{"num_key_value_heads": 4, "head_dim": 64, "intermediate_size": 1344, "hidden_act": "tanh_gelu", "norm_eps": 1e-05, "attn_scale": 0.125, "init_std_up": 0.0551, "init_std_down": 0.0551, "max_grad_norm": 0.5, "warmup_steps": 200, "schedule": "wsd", "final_lr_fraction": 0.1, "max_seq_len": 1024, "train_tokens": 243600000}
Each number is 500 + 40 x the weight over its row's rms, rounded and kept within 0 to 999. Layers, rows and columns count from 0. Numbers have three digits each. The size before them is the row's rms in percent of the matrix's.

# layer 3 MLP down, 224x1344, rms 0.0551, rows 212-223, columns 448-671
097:543524564514425504522518524542481510451441511442477492544523521456516540577573529469534508444541518507409494475501470448549486496482474507477478533526483538497532518463460475549428493405522470482503440504508576452550428522483508445501525543484494526458542568532498436525538521510552494498463520507575538499520446517487512473544482470555514541419463524496512446491564407544590524446481490461468550533463429502537526509482534498491542511544476519513463521564480540526569516536460517511471428399561465505526504455460512482488539513485470481551530554520493573503556508473476455473439500536496404472498479510476440549537496462477443413528400487501505456453494552506552396496450
097:448555497452555504498483414454525443485581492502518576537510504491535511511590486450549474498545466523431462510458538487583536486528462435562498512508427522573474462502479487527503496564526512506468459572457455542495519544482503499530437573465473495535417470554481502569471444481441584541502475505482486571540575478526486463483562498449446525577447452466531465542518540467498475500493594518489587471450553505507571528439492494471511542473511488468477559555498510467465538418524561462518487403456582529573563523390449496557524490528412463453481477600520478511444516454488486510545475484517535503467534466454475469526528544523479517461444464462500591571590450543554464510522
101:539538433439587455551496411546548499514481542454477493504479517515536493536517461571450475521463485562456466488516473504532487534480462524475535558549467605440533499440492444465481497470465463527522550538479549498466496435457546582511476511567489487572474526503493577511484466478549495519428497454484482459568463506492516419499486424511497482514453477528440493594497589463510520490493551483527478534530431486493508434487483445467498500396527486466587510494456444541506476565396448499520521536621461552490516530514504524434480491485464456480555459530448458515464457500503507494520462566540505510546467511490544566539566566530583574540519523349524497537572435526514527531509
100:545465543473459538478539540488484510589449529495542515493467514507492481569397553565440500502433417535495540526504529473503465440540521417541521493469456504530457557455565506502545533477500457468454489465397557571542478501556476546464477502519487451458456508419529523494447576483533494520564605473485473530497503511505517513426405500517514598509501570576545528536475535533483497479468533543451503523471496488542537538552470497501450462512450520501538470487421562476550506529476496493476507429524560471471480414565490398461506578416526453555482555487452495441425478460506478472469535497441528448488483465571532447504401500537469430449479476474477471515474510480495466510505
095:552511526526517481466528520485509502507452503553482477521577563526510451491451511508498500539556490448471364498471480478448427532530464530478485530516530443409582524489523478443447501505486578543464510472457564509521459540508502572489530496452457416432512496575553477483475491460466505586504535506501490411466434490523532530489484521477531458524478489503490469513502430496519514495477509441443510447543514541447542448498479501496523457424490574549538544533494593547556461479474537476525509458493490464509477505523535526437502524498476491468470543508528420565406481547576527561474460483546479520493510550524566529478574565421570499475510514450501483492502472541501511532456
101:530526489498517487452453544539457445511461516494477474534480557563449472478442541577511489480442539479540568452429471576496576450438465482516487554512497494523529532550481486501427502523442532491421514503501521499460485526510563520555475497515499478522527552570483483515464548484547521510485480469527471542515561547607514499591522514592489492476526537473484523616552517476507487500452579477422412476510464491513569416488509444518584502556516457488518490418494446464445488497550519497475477475530507454556548528484490493492401514525465579441515523507513458480505447467332427469492495523527417506573481536513520532413513464491492523472522620506540564498484515535526472451556
104:474456519442471507514541553466551521536502507538467533519535547483366533568506435522494477453511461453494456473498459524501508474501466468494527495512466389516482516560489549465514525473533520528456541495532460475428564511532571513347497539496516446475432481506505441527516484492483494503531498468521536455519524541548485549474540497491424551432496474514472534495549475446534594451473487494466552476548452517460510592537501476509488533589489557428544546515483509467471547527526436521508538520421501503537525508478518489498455496510431509562480570520552509493499536461512470459464495465451511529392534473606554508497555508450551508494522443454509522495449559467537505498452
106:461402474484472477423438442470467501479533482468472465531560527502476491443506483426477552431413508505553538526508536501551515502519544516492361456508443461499468535499469472400489527415526505474527511513421507545499523505503441507490519532530522495466492546542503495434473496440530439480470552509548469504459506510531587508445523508514457449432567509486540453473583507434489499464464510472510410547479463537500480503495531513534473500513511520518510498473495530544453450533486501544506490441527568508515535546501485501497441514531538523519447480551478485484506655478527471489475508482478458502546516507471493511518482488488510616510529378505452540440548537568574501615499
097:513535546499494491468476506498490437529481510487544514526497483535511461503522466515546521495526445469461471486491478496501565516481431489478558481468568505491540546517486493473419466511494521553530490534497519443563541535461598540459548637431441494506495536474446531454519490444484534480503531520555525567509455532580536454451492506419544562496507483420522517579551450500505476457508503519521547514496469503523561482475534491511498444482412484501451548516434513560617497502480530543434538457506476506516538462441524495469487509445503467541525495522508513594524545520498566527471607430525464495484473412448434499473486524545483440452571496508489492471537476504465548538477
098:492451478506517427551560505522439490498499478480473457513489507486503529441528518504557418489530484537465512571480476469503471453419449500536468452495534498487560515606476373453427558535539535525501542546405579513472437467546551474499508457480456468522499491597546505442503516503522543411504433585461376525559471525537527503500521482556466537503508526497524558468437558492511466471491458483544529504502464470491472508470463475538462536444524489518555491529520505467518517554508492509460514484474541469504547528589504528439486564462576526507501546448510517476484533467450539504463447507537507511518458497517517513472476555507507506501541537480496478531536491519435442482548
106:483525538525511487458510491492490465512515456571462526484524482494545572528487468452545489505497522482505517530437490500504506458469526481453394494522470453510540527423481531420460502522473555466461465488493478526485508508529472446472571460486475406477554490520519653524456544501503502516479491564490553540425483477475449479446431516546499510550486469519537478579560478506574484522486481521541545547459533465508554518553474503529503517366494531474439508551515420523498550476491445456427497565510507463547513444469466479483481505471459536357574557447501456485504443413497551509531437559470466517509494476456568489436486595512484476511510475545502521461505500499531509452492
098:526448435467517532459469462561544481489552537499462494504487575484539543473474451408517469511518505506535465549460479485537464530528483479398532498469545440478440509461484474525554466471431515529554481601538457512548543565580499501449457433493475520529484586543461465507478516516588504433484515517476507487504486523525504527562507464573509488543523492530499492520507510509408535470503468485474483528544472503487529511446542596482535509498459517512524534503404578408516524396546493448495531532457522460537459482482440529485564589476532449494532444487434514571427536555504577418481615504503456503481504532504513427476413480492463523486526467415482465485561530547446494436472